{"num_hidden_layers": 12, "hidden_size": 768, "num_attention_heads": 6, "num_key_value_heads": 1, "head_dim": 128, "intermediate_size": 3072, "vocab_size": 8192, "hidden_act": "relu", "norm": "layernorm", "norm_place": "pre", "norm_eps": 1e-05, "positions": "rope", "rope_theta": 10000.0, "rope_fraction": 1.0, "qk_norm": false, "attn_scale": 0.0884, "bias": "none", "tie_word_embeddings": true, "parallel_block": true, "init": "normal", "init_std_qkv": 0.0153, "init_std_o": 0.0, "init_std_up": 0.0153, "init_std_down": 0.0, "optimizer": "muon", "learning_rate": 0.000897, "lr_mult_o": 3.0, "lr_mult_down": 3.0, "beta1": 0.9, "lr_head": 0.00357, "max_grad_norm": 0.5, "warmup_steps": 200, "schedule": "wsd", "decay_fraction": 0.734, "decay_shape": "linear", "final_lr_fraction": 0.1, "batch_tokens": 65536, "max_seq_len": 1024, "doc_mask": true, "train_tokens": 635400000, "max_steps": 9696, "dataset": "wikipedia_en"}
Each number is 128 + 32 x the weight over its row's rms, rounded and kept within 0 to 255. Layers, rows and columns count from 0. The size above them is the row's rms in percent of the matrix's.

# layer 4 MLP up, 3072x768, rms 0.0335, rows 3022-3048, columns 128-255
size [107  97 102 105 108  98  85 100  97  91 105  98  96 103 105 100  97 105 100 106  95 106  95 103  98 105  95]
[[172 177 156 157 100  89 202 158 108 116 113 136  91 152 121  50 216  81 172 109 149 133 147 141  93 143 128  49 144 118 183 136 123  97 158 136 135 103 129 100 103 152 168  99  97 151 130 126 166 172 139 177 109 113 121  98 134 129 131 158 190 123 125 104  79 102 110 151 139  79 146 174 114  86 159 189  89 119 155 125 123 112 125 113  80 177 110  98  81 135 140 128  98 143  95 117  81 108  77 141 119 164 164 151 169  93  86 130 122  87  50  70 110  88 126 131 119  81 110  91 128  88 154  94  96 121 157 147]
 [145 194 137 120 109 156 106 167  79 165 146 156 105 134 150 156 147 185 175 113  36 158 132 149 109 121 157 128  95  95 120  87 121 109 103 116 142 128 125 143 117 117 125 127 141 126 172  90 159 170 204 184 101 106 182  83 112 141 143  52 149 154 140 111  67  55  74 128 106 143 111 174  97 115 153 154 145 139  76 145 119  84 103 116 181  82  93 135 127 118 123 136 116 128 136  77 160 162 146 124 109 141  68 138 159 142 107 112 155 120 189  61 140 116 145  86 119 163 131 100 104  70 125  97 109  81 125 110]
 [172  39  95 110 121 179 161 157 123 162 143 151 114 150 121 133  63 160 114 131 116 122 153 102 102 148 133 110 159 116 113 146 160 177 100 105 149  81 141 138 135 186 111 146 114 137 118 152 135 140 137 158 118 117 158  85  97 107 225 108 123 169 173 184 116  71  98 121 125 106 120 106 133 140 130  83 180 126 137 116 144 135 178 129  94 148 121 138 127 133 109  99 174  90 180  80 109 156  66  69 123  94 120 156 163 151 148  84 179 174 121 166 125 135 132 164 127 132 106  34 122 125 109 121 116  72 170 134]
 [116 146 185 119 176 171 188 144 154 112 119 105 114 116 170  89  71 132 112  94 167 122  70 140 123 126 111 109 155 110 107 131 132 139 128 197 147 151  93 138 122  68 116 152 122 128 150 114 134 182 133 100  56 144 110 140 112 139 134 122  77 119 110 142 176 174 136 107  86  98 118  73 110 121 129 167 106 111 130  58 101 179  65 148 202 133 145 119 154 122  88 196 174 119 128 177 162 157  58 150  99 138 144 173 134 133 133 125 133 132  70  69 150 141 113 137  58 139  57 143 173 164 109 135 150 152  83 106]
 [ 73 129 143 145 168 136  86  96 132 143 168 147 144 129 134 164 113 165  83 104 143 178 146  95 101  70 128 140 202 139  69 121 105 152 183 149 130 117 113 108 141 132  71 149 101  86 107 138  92 175 141 100 185 161 102 169 116 130  93 112 133  91  79  83  97 129 170 119 129 133 107 154 143  82 151 184 136  90 120 123 141 189 147  87 145 132 117 125 172  61 145 133 132 136 153 120 101 149 128  92 109 123 127  63 140 162  88 202  99 108 117 115 105 145 151 163 172 156 128  98 122 141 125 148 141  74 102 143]
 [147 151 111 147 160  97 114 132 163  90 132 116 136 142  96 116  99 138 152 160 133 123 130 176 105 151 141 184 130 142 143  83 162  90 113 153 186 107  66 151 141 125 149 129 106 155 112 149 131 184 135 107 131 159 115 138 188 139 152  99 140 165  91  39 139 116 163  81 135 148  73 111 121  63 200 155 129  72 180  99 113 152 161 172 129 120 148 130 185 199 108  83 118 144 161 140  86 189 105 122 130  88 156  89 127 155 102 193 118 132 179 102 131 138 111 162 166 138  79  75 120  92 135  99 116 168 152 123]
 [134 110 122 164 117 148 110 124 166 107 126 137 154 100  99  88 161 120 114 121 173  96  61 168 129 112 173 113 191 115 106 156 198  83 151 184 156 106 131 110 122 139 188 174 160 141 127 111  67  84 128 105 149 195 164  91 163 187 177 145 111 144 136 142  85 108 161  71  89 161 189 154 153 112 105 175 110 118 188 147 165 114 187  47  96 131 133 145 146 164 123 178 173  95 188  90 147 115 104 111 182  76 138 188  63 139 132 155 169 165 198  80  90 165 118 120  81 138 130 103  91 122 183  76 113 121 152 135]
 [115  96 154 124 132 153 127 148 148  89 187 191 130 113 134 101 138 156 105 136 194 108  85  85  70 123 152 176 126 171 153 141 211 149 175 109 110 108 138 147 124 117  74 153 150  99 103 140 155 120 154 107 160 103  96 100  79 127 162 163 165  94  86  97 108 113 170 147  87 136  33 178 137 133 145 143 145 118 162 151 103 132 104 170 183 151 152 160 160  78 129 136 131 157 128  68 183 126 139 151  54 114 121  67 158  86 155 147 228 109 110  79 194 124 106 105 104 161 153  73  90  92 168 136  85 121 176 101]
 [160 105 111 106 126 101  87 109 138 216 158 194 126 102 112 155 103 112 141 128 168 140  49 153 108 155 138 107 127 143 179 110 165 103 111 119  68 121 115 132 132 162 111  58 127 147 119 146 121 188  60  73 130 180 162 139 209 102 175 124  56  68  93 141  98  76 120 115 170 128 125 163 121  89 151 145 139 223 139 123  94 152 110 142 100 111 139  76 120 123 131 154 152 147 112 110  75 100 107 117 188 122 112 137  97 154  98 152 145 157 130 144 154 152 116 148 102 175 159 193 152  54 164 102 165  99 116  88]
 [160 121 106 127 129 145 143  85 143 150 117 112 109 178 106 120  37 160  84 117 133 140 158 159  86 108  89  87 174 155 124  83 103 131  81  97 130 118 173 133 116 169  91 179 153  63 116 143 118 120 131 137 160 147 107 150 146 106 113 117 154 193 100 122 115 151 116 138 109 126  93  87 205 114 159  93 160 118 168 146 153 107 123 113 103 137  84  43 124 128 119  67 124 103 171  70 129 127 178 113 142 136 126  85 128 100 187  99 151 124 151 119 142  91 195 114  98 184 140 127 133 126 130  82  66 112 136 143]
 [129 105 163  57 173 168 119 100 126 138 158 139 201  89 145 163  70 137 127 145 129 120 163 129  73 146  97 131 156  60 170  90 156 169 120 118 130 147  69 167 137 134 142 157 102 156 138 143  64 154 185 139  73 162 166  54 110 110 133 101 120 199  95 163  54 161 153 100 130 182 112 121 147  98 147 137 131 106 164 135  55 138 178 174 152 141 107 164 126  86 120 154 135 113  80  54 185 176 180 130 118 157  97 118  87 146 146 161 145 146  78 148 165  98  85 137 102  42 168  65  81 135 172 170 134 156 108  95]
 [148 112 137 163 147 104 179 127 131  96 145 130  86  54 124  98  55 176 104 141 108 108 170 195 129 130 102 152 115 143  75 146 158 142 128 141 119 152 194  77 158 130 105 205 137 111 136  81  91 141 143 164  89 116 162 113 129 140 132 121  85 152 143 150 167  82 188  93 167 126 110 153 139 107 118  95 110 152 185 124 105 173 155 194 142 182 182 159 117 113 140 148 133 128 150 137 108 106 164 118 161 118 117 112 128 138  66  52 114  47  65 190 100 117 161 123 108 122 130 131 129 121  74 153  54 151 117 143]
 [ 94 118 128 123 119 173 153  64 158 110 131  92 135 104 151  80 134 153 144 135 120 190 119  84 168 132 117 161 163 121 149 154 192 151  98 126  60 100 166  93  85 179 170 143  92 175  95 165 179 170 142 152  82  92  82  95 120 135  83 162 162 104 125 137  96 101 112 192 158 100 157 162 174 122  47 104 102 146 123 152 140 129 157  90 126 111 140  85 115 141  98  51  45 108 132 112  66  77 159 164 155  92 139 100 132 103 109  98 176 107 148 110 168 144 164 119  92 196 145 100 124 120  84 111 181 175  84 157]
 [138 196 117 124 151 154  98 124 130 118 190  94 133 120 115 116  91 134 117  82 143 140 114 142 137  93 117  89 121 189 140  74  87 175 102 121 123 142  68 105 104 156 209 115 167 113  63 184 149  73 110 100 168 179 102 148 172 109 122  99 178 178 145 168  97 135 138 119 164 148  98 114 101 134 197 124 107  98 180 100 111 125 161  94 154 136 118 102  91 129  59 179 145  75 132 136 103 158 156 104 161 150  75 153 100  94 170 169 112 104 122 134 112 128  71 149 169 109 145  97 130 125 123 134  78  89 184 160]
 [147 148 190 103 116 130 132  85 112 140 149 119 112 104 179 189 143 141 106 116  82 109 152  94 129 143 104 128 209 114  79 119  75 110 131 125 123 200 147 145 119  87 101 132 104 166 154 112 139 163 121 108  92 122 166 115 122 157 109 133  75 128 129 179 118 109 163 112 124 123 102 146 147  93 140 181 121 105  62 147 135 100 126 116 151  93 116 148  67 101 126 168 112 119 155 167 105 139 192 123  99 221 150 190 131 131  95 138  53 131 109 130 176 135 122 142 129 138 144 121  93 103 188 134 156  82 145 107]
 [150 100 146 122  70 162 140  99 120 152 149 127  73 175 137 104 105 155 174 110  80 182 112 190  95 175 161 101  86 171 170 161 107 133 102 166 126 150  57  97 122 156 130 193  98 134  90 154 148 112 172 114 131 114  99 142 160 101 135 119 119 138 144 217 129 133 173 139 143 109 108 108 129 188 129 111 136 116 185 129 143 117 106 120 187  73 160 158 181 118 151 176 125 126 122 178  73 133 175  82 150 158 160 109  90 117 130 143  98 140 136 116 173 127 173 191 125 108  84  85 123 123  99 119 117  99 117 151]
 [132 108 142  95 109  92 134  77 128 211 150 102 105 100 101 116 112 101 170  94 113 111 163 140 159 173  83 129 156 152 105 100 186 134 144 175 142 143  54 128  96 102 177 162 148 102 146 176 139  88 146 191 153 131 199  91 158  72  78 147 124 162 101 149 118 165  91 105 136 120 105 111 110 143 138 104 145 124 138  95 132 148  82  89 111 138 135 148 133 153 150 159 165 183  86 145 162 100  74 160 149 105 102 151  94  70  94 150 122 125 183 113 139 102 160 136  64 118 160  93 156 160 184 112 109 144 138  91]
 [158 137 133 156 162 118 167 112 130 156 153 104 117  98 116 143 124 132 190  83 126 195 118  75 131 111 121 166 138  99  87 200  90 140 106 134 160 104 121 127 124 143 121 179  98 145 127 163 135 175 115 123  96 107  98 158 170 121 137  90  90 123 152  95 126 167 116 134  76  59 107 132 176  96 103 161 122  76  87 148 190  51 114 156 129 149  78  57 121 182 161  92  71  83  81 110 138 104 105 132 119 139  97 123 130  98 194 181 112 137  53 136 159 139 157  68 151 123  93 151 112 151 136 102 162 151  92 118]
 [160 107 168 134  90 201 143 129 116 124 136 111  97  56 180 154 127 138  98 112 158 116 114 145 118 148 169 124 121  86 133 102 139 120 112 123  80 102 166 159 105 124  77 171 149 122 136 140 129 151 113 117 134 107 104  86  80 154 105 138 190 142 132 185 121 159 124 186 143 161 161 169 159 133 175 139  94 156 115  77 167 170 132 114 113 110 144 133 168  72 133 128 125 108 111 158 141 187 118 126  82 150  92 121 140 147  75  44 184 156 125 152  96 171 146  69 104 115 167 135 148 126  81 146 134  97 147 125]
 [168  82 109 163 183 140  94 142  89 139 154  73 112 114 135 126 142  85 116 135 162  75  87 160  97  93 112 144 135  83 104 101 117 170 112 147 143 125  84 172 110 169 154 176  93 142 148  99 178 152  50 120 199  87 112 129 146 121 106 170 129 138 143 126 128  92  96  94 115  94 105  95  88  81  82 148 106 105 121 175  75 114 138 109 127 155 168  73 108  82  96 171 109 125  98 126  78 120  70 116 162 110 194 161 181 134 128 132 204 103 110 135 122 137 126 158 147 106 114 128  97 153 108 110  95 104 110 144]
 [132 131 126 118 193 104  87  78  79 185 129 144 159 106  78 103 118 140 222 200 107 124 150 113 121 116 133 121 158 180 140 163 126  93 206 118  78 135 134 104 124 142 156 176 113 127 175 155 104 144 158 150  95 100 109 139 111  74 168 144 110  98 160 161 147  88 127  71 125 146 121 109 180  89 123  77  70 102  84 199 173 160 111 111  76 185  98 128 124 128  75 128 118 118  98  67 129 149 138 157 168 160 167 173 152  74 142 114 167 118 110 105 144  80 152 187 197 130 156  71  85  78 116 133 110  82 146 116]
 [173 123 165 151 125 139 136  85 134 123  96  88 154 103 148 122 190 135 125 174  87  79 127 146 168 107 133 132 135 153 160 117  83 103 126 105 151 112 114 118 119 177 119 142 164 185 143 140 103 142 148 127 117  94 129 156  68 127 106 126 162 165 114 148 105 145 135 109  60 122 177 142 159 154 161  94 129  82  93 126 171 143  69 142  59 112 105 126  77  98  91 144  62  70 150  93  97 111 146 117 115 222 129 131 154 162 113 123 186 146 131 116  90 100 124 105 132 123 119 165 133  59  85 107 152  99 141 184]
 [114 131 167 136  84 138 151 172  93 103 156 152 120 132  75 157 122 147 157 148  47 170  62 153  99 137  95 143 124 110 124  88 128 132  87 102 126 117 134 110 135 148 199 132 128 113 109 118  81 155 205 105  83 138 146 179 122 125 118 124 228 113 153 142 132 156 133 141 113 125 136 117 170 104 169 123 109  70 177  81 114 148 157 116 187 139 144 183 184  69 117 176 156 137 168  84 134 192 173 118 110  47 101 106 170  96 136 132 138 121  75  98 134  40 146 136 134 114 146 113 154 146 131 192 125 139 128 178]
 [ 89 111 181  43 159 115 158 105 116 152 125 142 190 151 165 133 129 124 100 148 131  41 120 123 146 141  96 116 125 114 150 118  98 177  88 100 106 124 133 104 147 145 202 113 107 115 172 134 166 171 121  95 123  86 110  97 104 144 162 140 141 168  99 142  84 139 133 135 117 131 131 142 119 169 152  94 102 174 153 159 122 117 166 181 104 157  92 152 152 161 139 154 146 169  98 157 166 161 121 117  64 151 165 201 102 173 116 135 154  94 147 123 130 126  87 145 128 159 170 118 199 135 116 142 105 141 176 124]
 [138  95  91 132  86  93 121 175 152 110 106 105 119 130  86  88 151 118 154 104 177 147 100 147 165 178 117 113 130 147 100  87 134 132  80 170 206 141 199 118 152 147  97 201 103  80 158  76 162 119 160 131 105 100 102 111 143 115 106 174 112 138 103 135 111  97  88 128 125 113 129 137  99 127 148 133 141  65 158 185 160 196 116 124 107 122 170  82 153 147  79  75  53 147 127  90  54 126  76 126 184 125 168 134 121 147 146 135 150 111 120 190 139 148 183 171 131 123  45  67 172 182 129 134  85 186 155 129]
 [ 95 134 134 113 188  77 152 149 161 143 165 150 134  94 130 159 102 120 128  73 140 178  71 111 145  74 109 110 103 140 110 100  68 141 143 142 118 148 131 151  98 133  87 161  87 181 120 126 137 127 147 134 135 132 229 136 128 145 123 119 138 168 131 149 131 156  94 202 141  76 101  90  98 134 106 184 161 121 173 137 190 126 130 135 144  69 156  92  85 125 164 127 112 139 159 109 143 102 168 184 117 148 130 156 119  71 148 126 100  70 137  73  56 204 155  92 161 154 144 118 156  81  78 152 149 146 166 125]
 [138 165 164 148 156 130  99  91 155 159 121  84 192  96  79 131  81 107 115 131 158 139 116 125 126 118 110 106 143 157 148  74 105 157 187 162  92 102 187 153 137 130  76 126 140 138 149 129  90 151 105  90  98 131 194 100  82  97  83  91  98  88 126 150 146 117 112 139 138  71  75  99 155 122 176 134 107  74  77 163 130 164 183 143  96  76 117 122 115 126 103 136  88  71 160 177  71 118  94 135 119  98 124  80 138 178 147 156 137 111  89 150 149 104 119  47 169 113  87 116 168 171 107 117  86 126 106 102]]
# layer 4 MLP down (transposed), 3072x768, rms 0.102, rows 3022-3048, columns 128-255
size [105  94  98 105 115  97  88 101  96  92 104  99  97 102  99 100  98 102 100 106  94 110  99 105  96 101  96]
[[110 131 126  46  70 103 182 102 106 134 109 138 126 176 181 120 137 151 124 167 140 146  86 116 137 104 151 202 122  79 118 133  99 166 109 151 103  81  91 151 159 174 169  53 164 148 134 167  90 156 196 174 144 234 151 151 130 193 109 154 152 152 173  93 115 162 134  94 135 110 163 142  97 120 141 148  77  85 173 110 140 121 117 139  63 122  94 105  97 196  94 130 192 141 119 148 128 107 125 102  87 157 133 129 146 168 171 167 165  85  88 108 130 120 175 104 101 136 125 141 142 105 121 133 149 179 152 138]
 [124 117 127  90 104 144 102 172 136 221 152  99 110 168 126 121 117 148  42 110 103 152 109  99 113 157 104 117 117  85 123  58 155 135 121 151 146 105 162 136 136 154 133 121 144 166 135 138 196 113 165 134  71 113 118 133  53 114  98 161 143 149 106 150  89 121 145 153 137  97  84 146 139 189 104  81  87 117  87 108 123 184 165 152 116 110 141 180 169 121  76  79  78 137 170  87 117  60  65 123 118 142 176 102 115 179  39 202 154 107 140 113  92 132 123  73 156  80 131 116 137  87 143 178 123 165 145  96]
 [ 90 125 159 127 145 128 190 104 123 180 150 134 174 152 142 149 185 103 171 126 171 115  93  95  80 135 121 118 118 117 170 164 129  58 156 156 137 140 168 132 147  65  91  75 179  60 127 144 110  93 125 142 126 143 141 108 134 151  98 177 164 114 142 139 146 135 115 126 134 126  86  95 103  92 138 106 166 124 101  28 179  90 150 125 106 128 142  93 168 117  98 160 129 128 137  91 100 162 121 124 155 105 181 140 122 165 175 118 107 131 179 137 133 169  93 168 145 164 171 114 160 139 132 100  90  81  90 114]
 [ 26  98 102 155 159 162 175 102 180 152 104  99 154 126 143 129  81 163  72 177 135 138 123 166 121 115 171  84  94 125 121 140  90  91 163 135 113 181 145 136 133  86 128  89 116  84  92 186  98 114 145 140 100 163 138 143 115 134  56 130 195  99 112 143 146 130  85 183 134 144 113  92 137 146 149 182  68 140 148  70 147  66 117 135 155 141 105 139 151  68 146 131 205 186 179  89 126 144 104 140 121 165 103 108 131 119 139 140 168 104  94 163 115 114 190  87 134 200 139 125 178 129  74 100 156 162 152 123]
 [137  70 120 146  69 142 114 194  91  82 128 175 166 120 140 163 144 116  79 159 200 146 141 121 128 110 103 140 129 137 173 116 156 137 132 155   9 110 154  92 127 113 132 110  71 138 124 147 141  89 140 130  93 155 151 179 162 129 146 143 150 126 138 108 161 104 127 120 132 143 194 184 109 163 116 131 101  94 115 146 193 151 148 135 100 155 166 121 154 117 130 110 147 128 109  86 127  94  77 144  42 186 113 125 180 147 154  94 111  51  68 162 165  63 187  99 159 154  75 107 158 124 161 139 162 146 106 167]
 [111  58 166 127 142 123 134 170 135 183 165 116 142  73 163 128 138 142 106 152 117  80 167 123 133 116 117 118 104  88  94 154  58 129  87  99 173 158 131 123  81  87 121 196 166 192 144 118 126 204 121 156 159 166 140  95 108 149 111  71 135 154 112 144 127 110 134 169 126 139 105 146 132 119 164 128 135 113  77 155 162 132 131 118 179  88 109 142 123 106 107 186 156 208  94 119 171  80 135  98 148 167 138 188  64 179 131 143 145  85 130 159 150 118 137  91 151 120 147 155 127 187 109 137 166  94 101 113]
 [112 148 138 103 147 149 142  81 164 118 186 135 158 145 158 166 164 109 134 137 118 181  97 111 156  90  99 186 115 113 148 141 152  89 105 163  97 112 120 108 203 147 116 155 131 137  93 117 111 111 122 171 128 132 157 111 125 108 165 145 150 133 124 117 158 131 102 126 100 214  83 168 142 140 155 163 130 108 136 153  69 115 162 149 163 132 129 116  69  90 185 118 179 122 163 109  91 132 159 127 147  93  71 127  90 181 131  86 187 176 112 164 141  99 167  77 104 190 143  99 129 131 110 145 129 131  96 196]
 [117 129 155 121 107 162 177 137 152 117 131 118 224 131 133 140 104 142 163 148 138 185 166 120  98 186 137  98 171 121 127  81 125  99 154  97 144  85 131 110 131 137 152 104 109  69 117 131 156 143  81 143 133 164 124 158 138 130 152 149 154  95 118  86  66 185 148 149 145  72 147 125 119 116 150 147 136  59 163 177  99 130 189 186 144  96 142 126 101 137 127 189 101 145 144 159 137 134 101 126 151  58 154 104  92  98 101 143  98 151 141 192 126 132  87 152 143 108 125 153 161 158 137 121 133  53 124  88]
 [ 72 131 183 165 101 108  90 159 146  93 129 163 105 104  94 124 106  82 148 108 139 140 136  85 153 129 144 167 124  51 131 153 110 131 125 117 123 137 101  97 135  86 100 128 184  98 123 150  69 121 150  86 121  76 132 116 140 119 103 118 134 140 114  98 136 133  92 127 109 133 188 111 150  73 155 156 141  91 148 148 181 160 145 140 117 205 165  97 142 162 151 123 161 128 157  98 132  67 133 134 150  88 149 182 184 131 158 114 142 142 126  57 139 159  99 131 108 107  76 127 150  98 117 144  75 128 154 113]
 [ 86 188 199 127 178 126 119 135 134 120 101 129  89 128  75 192 128 122 152 152  86 167 165 148 157 173 149 109 127 151 112 103  91 121 129 102  74 117 117 185 127 100  74 151  88 202 186 125 148 176 137  73 108 122  77 129 128 129 143  60 165 155 115 106 135 156  98 156 157 121  82 177 147 134 138 138 134 109  78 130 122 146 118 119 124 163 130 138 161 155 103 136  65 155 127 150  86 115 102  88 131 149  92 133  90 137  74 163 104  85  98 156 108 136 132 140 163 165 125 122 125 153 111  74 149 136 134  88]
 [ 58 230  92 108 120 168 103 124  70 108 102 178 134 185  96 130  95 145 157 128 146 150 146 102  93 117 139 135 120 114 106 117 123 200 125 156 121 145 102  91 134  70 191  82  96 149 124  92 116 128 156 145 148  82 139 163 108 150 127 109 104  90 194 128 168  90 144 166 172  58  69  56  89  96 130  84 128 141 123  89 115 148 161  65  58 101 115 138 149 105 241  60 119  93 172 143 125 115 111 114  76  95 146  64 121 137 121 135 168 147 153 116 165 124 184  87  95 113 195 174 155 168 172 183 140 135 165 101]
 [115 184 156 115 134 140 104 115 105 122  90 156 147 147 109 136 104 149 100 127 107 105 120 136 107 167 171 196 118 159 177  93 101 102 144 168 153 128  85 134 160 183  96  84 158 182  70 112 108 140 102 152 157 145 114 104 190 103  74 134 101  86 159 136 121 175  44 145  71 189 163 173 150 158 111 133 102 132 179 141 128 122  84 121  97  87 171 110 148 180 134 146  88 114 115 139 103 168  74 121 116  55 130 145 169 124 148 153 121 152 152 175 138  91 181 112 186  96  63 119 151 136 116 156 168 203  70 125]
 [158  72 115 104 117 130 150 162  94  56 144  74  85 119 149 123 124 165 117 112 117 126 104 133 149 117 174 136 125 146 119  77 106  77 164 133  92 155 115  71  87 129  69  45 119 108 163 107 137 142 123 153 105 138 101 115 114 143 121  97  86 162 131 116 144 147 138 115 164 115  83 179 154 141 163 132 164 162 116  88 109  90  86 151 132  94 146 110 153 121  81 130 138  82 145 173 100 208 121 121 100 169  65 125  87 140 114 160 152  96 110 100 112 177 186 175 167 151 142 111  39 114 127 192  97  56 134 132]
 [102 137 144 130  88 124 141  64 125 138 149 155 151 132 102 157 181 128 185 129 159 181 164 146 139 141 168 107 143 144 125 149 116 143 117 132 149 125 126  72  75 177 116 199  98 151  84  78  84  99 135 155 170  76 181  98 150 150 157 104 160 138 118  50 132 146 126 104  94 177 133 118 172  61 134 176 118 119 145 147 147 129 150 149 138 184 143 126 155 154 123  73 185  83 173 150 139  98 115 178 117 141 122 151 136 119 138  89 152 155 102  81 113 126 133 161 108 113 123 162 102 120 121 156 104 109 117  81]
 [124 103 133  97  87 142 138 145 176 150  61 180  55 159 124 127  98 143 139 114 109 134 152 136 146 140 129 145  95 145 249  86 142  88 170 163 104 153 172 131 125  68  90 106 126 177 230  74 154  98  91 129  87 192 131 159 143 102  99 147  98 149 142  92  70 116  82  94 157 125 123 105  99 158 181 111 121 144 154 114  93 155 106 138 106 136 104  78 122 137 146 123 182  82 161 134 148 134 135 130  55 169 128 141  79 157 105  79 151 123 130 118 141 127 117 138 115 105 128 125 168 146 132 120 112 114 141 120]
 [131 169 143  73 123 118  95 129  96 125 172  93 118 128 167 104  88 173  98  95 180  72 113 124 130 118  89 119 128 131 122  97 112 132 150  99 158  67 141  91 125 132 127 159  64 122  89  83 133 160 113 139 102 142  96 103 103  64  81 170 138 106 154 129 101  98  92 167 151 155 189 142 106 101 149 146  95  60 145  98 109 143 150 130 175 117 129 186 158 135  79 142 138 120 128 125 106 142 128 100  92 149 191 105 123 172 109 108 121 153 149 123 220 108 190  76  87 134 116 147 153 101 133 119 149 114 169 183]
 [ 89 164  92 144 110 147 114  80 175  91 147 187 127 161 163 108 136 118 126 135 118 120 124 115 104  91 145  75 116 152 142 160 121 136 176 162 165 134  85 130 127  91  63 173  93 114  93  70 119 184 123 166  81 102 115 109 156 115 129 173 120 102 156 139 154  58 175 119 145 136 188 141  72  92 109 172 120 136  94 111 125 160 195  96 127 136  98 140 117 133 182 151  75 114 124 145 135 125 148 134 149 143 131 171 172 135 192 113  52 103 108 119 119 168 162  63 123 154 111 121  94  93 133 129 161  67  87 131]
 [131 148 208 209  80  57 108 118 161 166 121 125  97 114 155 118 121 164 102 142 146 122 101 127 126 150 148  96 180 167 194  99 107 115 106  98 136 136 115 151 150 124 137 126 114 103 160 141 101 158 122 144 124 178 167 170 134 134 150 155 122  97 154  93 160 134  96 119 177 191 204 130 152 100 106 115 129  92 116 128 142 112 117 103 116 151 106 107 112  93 154 154 166 126 125 145 118 143 112  54 140 157 123 146 186 129 109 208 175 102 143  90 123 153  85 119 147 134 114 120 105 111 100 231 157 126 132 118]
 [ 95 150 100  86 148 123 159 147 110 196 127 146 153 126 113 172 166 122 149 134 117 153 120 157 103 179  91 116  70 143 143  85 139 142 113 144 137 143 112 131 114 133 155 128 184  78 137 177 124 131 171 133 123 177 146 109 111 188 159 154 163 129 129 145 160 136  78  70 176 146 186 170  88  83  98 167 131 185 206 168 138  81 146 132 144 136  48 185 148 132 143 147 138 164 143 148 138 149 123 113 176 116 191 135 126 139  60 132 104 149 131 118 122 169 104 189  93 132 151 138 168 166 109 185 173  86 131 157]
 [ 35 187 137 151 137 138 124 142 114 173  78 104 145  86 112 125 175 102 133 115 161 130 129 108 105 157 131 156  71 130 135 111  79 117 102 122  81 148 133 120 155 115 144 130 150 102 115  65 125 213 137  99 125  98 110 153 179  75  71 122 130 174 153 124 145 156 104 120 127  95 119  84 133  48 157 194 158  84 233 135 135 105 129  94 111  85 121 121 171 125 185  94 144 124 113 125 101 136 166 116 112 148 123 119  95  80 204 129 106 163 148 152 132 100  72 159 117  94 224  90  72 101  76 172 161 138 106 111]
 [143  96 150 157 125  95 144 164 142 133  84 133 123 105 145  98 124 124  77 115 139  95 138 151 141 147 158 162 108 201 110 106  81 136 178 119  65 129 158  88  83 164  73 144 119 104 173 167 129 162 131 129 150  82 157 126 184 185  98 138 125 107 125 124 156 153 141 107 155 184 139 172 107 177 122 140 165 138 140  95 158 110  91 103 134  44 123 134 143 142 150 140  95 123 154 133  82  82 170 139 127  94  96 131 167 177 117 117 107 129 141 110 122 152  56 171 155  99 138 106  85 114 163 188  62 123 178 140]
 [122 118 156  88 136 108  74 195 159  81 180  69 157 146 189 123 137 137 111 142 140 130 105 133 105  87 147 154 167 148 106 147 163 142 172 154 116 162 154 130 162 120 133 139  89  96  85 173 141 146  91 113 178 133 121  50 154 189 128 159  93 118 172 145 178 145 106 160 114 131 106 142  93  63 117 190 142 138 140 149  65 139 138 115 139 135 112  99 193 158  52 129  87  98  86 128  88 152 168 106 160 154 116 143 152 111  83  87  85 131 177 107 121 126 124 128 152 101 158  82 116 148 150 173 104  63 119  85]
 [ 56  66 122 178  78 127 138 122  99 139 187 100 128 147  69 142 104 136 108 130  88 197 133  43 134 183  85 180 115  74 121 107  53 174 163 151 142  93  85 170  80 157  86 188 143 166 114 159 108 158 196 104 135 170 123 138 116  84 137  47 156 107 163  43 154 167 145 132 152 153 122 124 147 140 146 134 105 126 129  99 168 103 125 147 102 105 139 130 137 121 131 153 176 135 111 149 132  75 109 103 179  98 145 112 126 118  85 158 145 115 150 171 108 140 142 144 114  99 135  90 142 122 126 161 128 124 143 100]
 [152 173 157 143 122  77 137 126 123 107 152 167 107  76 166 183 101 188 144 107 151 109 144 175 166 134 136  86 129 142 132 114 126 102 142 105 157  86 143 180 204 186 131 191 113 185  64  54 124 134 106 183 156 117 146 192  24 136 161 137 137 118 153  95 192 154 164 135 120 182 195 113 147 111 160  82 141 142 133 145 120 143 156 155 117 166 113 121  96 118 127  61 112 136 100 142  89 114 150 123  90 116 145 160 146 107 136 133  79 172 147 128 116  92  80 176 154 166 129 145 164 143 109 102  91 130 108 147]
 [167 116  70 126 115  83 146 108  78 139  81 145 123  95 122 204 113 137 117 126 152 170 164 117 121 112 121 172 132 105 121 107 172  94 158 123  78 107 185 110 131  82 133  89  76  88 187 155  78  55 181  45 173 204 165  95 120 124 193 131 177 140 161 162 145 149 128 158 114 178 112 110 178 114 157 172 100 121 115 134 143  77 150 134 101 172  45 112 149 123  81 176 148 148 134 129 138 107  85 207 129 147 147  82 163 136 144 110 144 184 173  81 113 129 129  85  75  92 131 122 168 141 109 127 139 114 133 147]
 [150 106 196  76 103 153 137 169 159  67 157 191 126 122 137 118 132 177 188 124 133  66 113 123 174 117 137  79  62 206 171 138 145 160 209 138 112 103 180 133 186 141 120  88  66 137 160 132 116 170 176  98 124 147 151 190 155 109  94 106 130  99  93  86  86  80 179 127 124 175  73 173  80 109 150 160 183 143 132 130 177 142 112 141  90 154 132  90 142 132 125 112 109 162  52  36 103 191 130 156 214 169 148  95 138  73  98 132  93 130 135 113  84 134 149  89 113 173 126 130 179 169 142 197 157 124 188  70]
 [ 98 190 142 116 133 122 115 197  87 139 153 106 103 137 136 140 140 149  98 117 201 153 104 160  59 107 140 166 139 100 148 131  99 119 182 162 104  85 151  99 144 169 144 141 158 132 140 133 152 133 127  90 118  93 146 125 134 193 135 168 150 166  85 163 138  90 146 119 165 160  57 118 114 157 137  71  64 147 144 151  90 168 120 141 154 146 142 110 117 140 157 140 141 158  83  90 162  90 151 145 132 117  61 109 156  83 142 124 123 122 163 125  94 127  99 110 111  79 108 137 129 118 105 121  97  75 131 155]]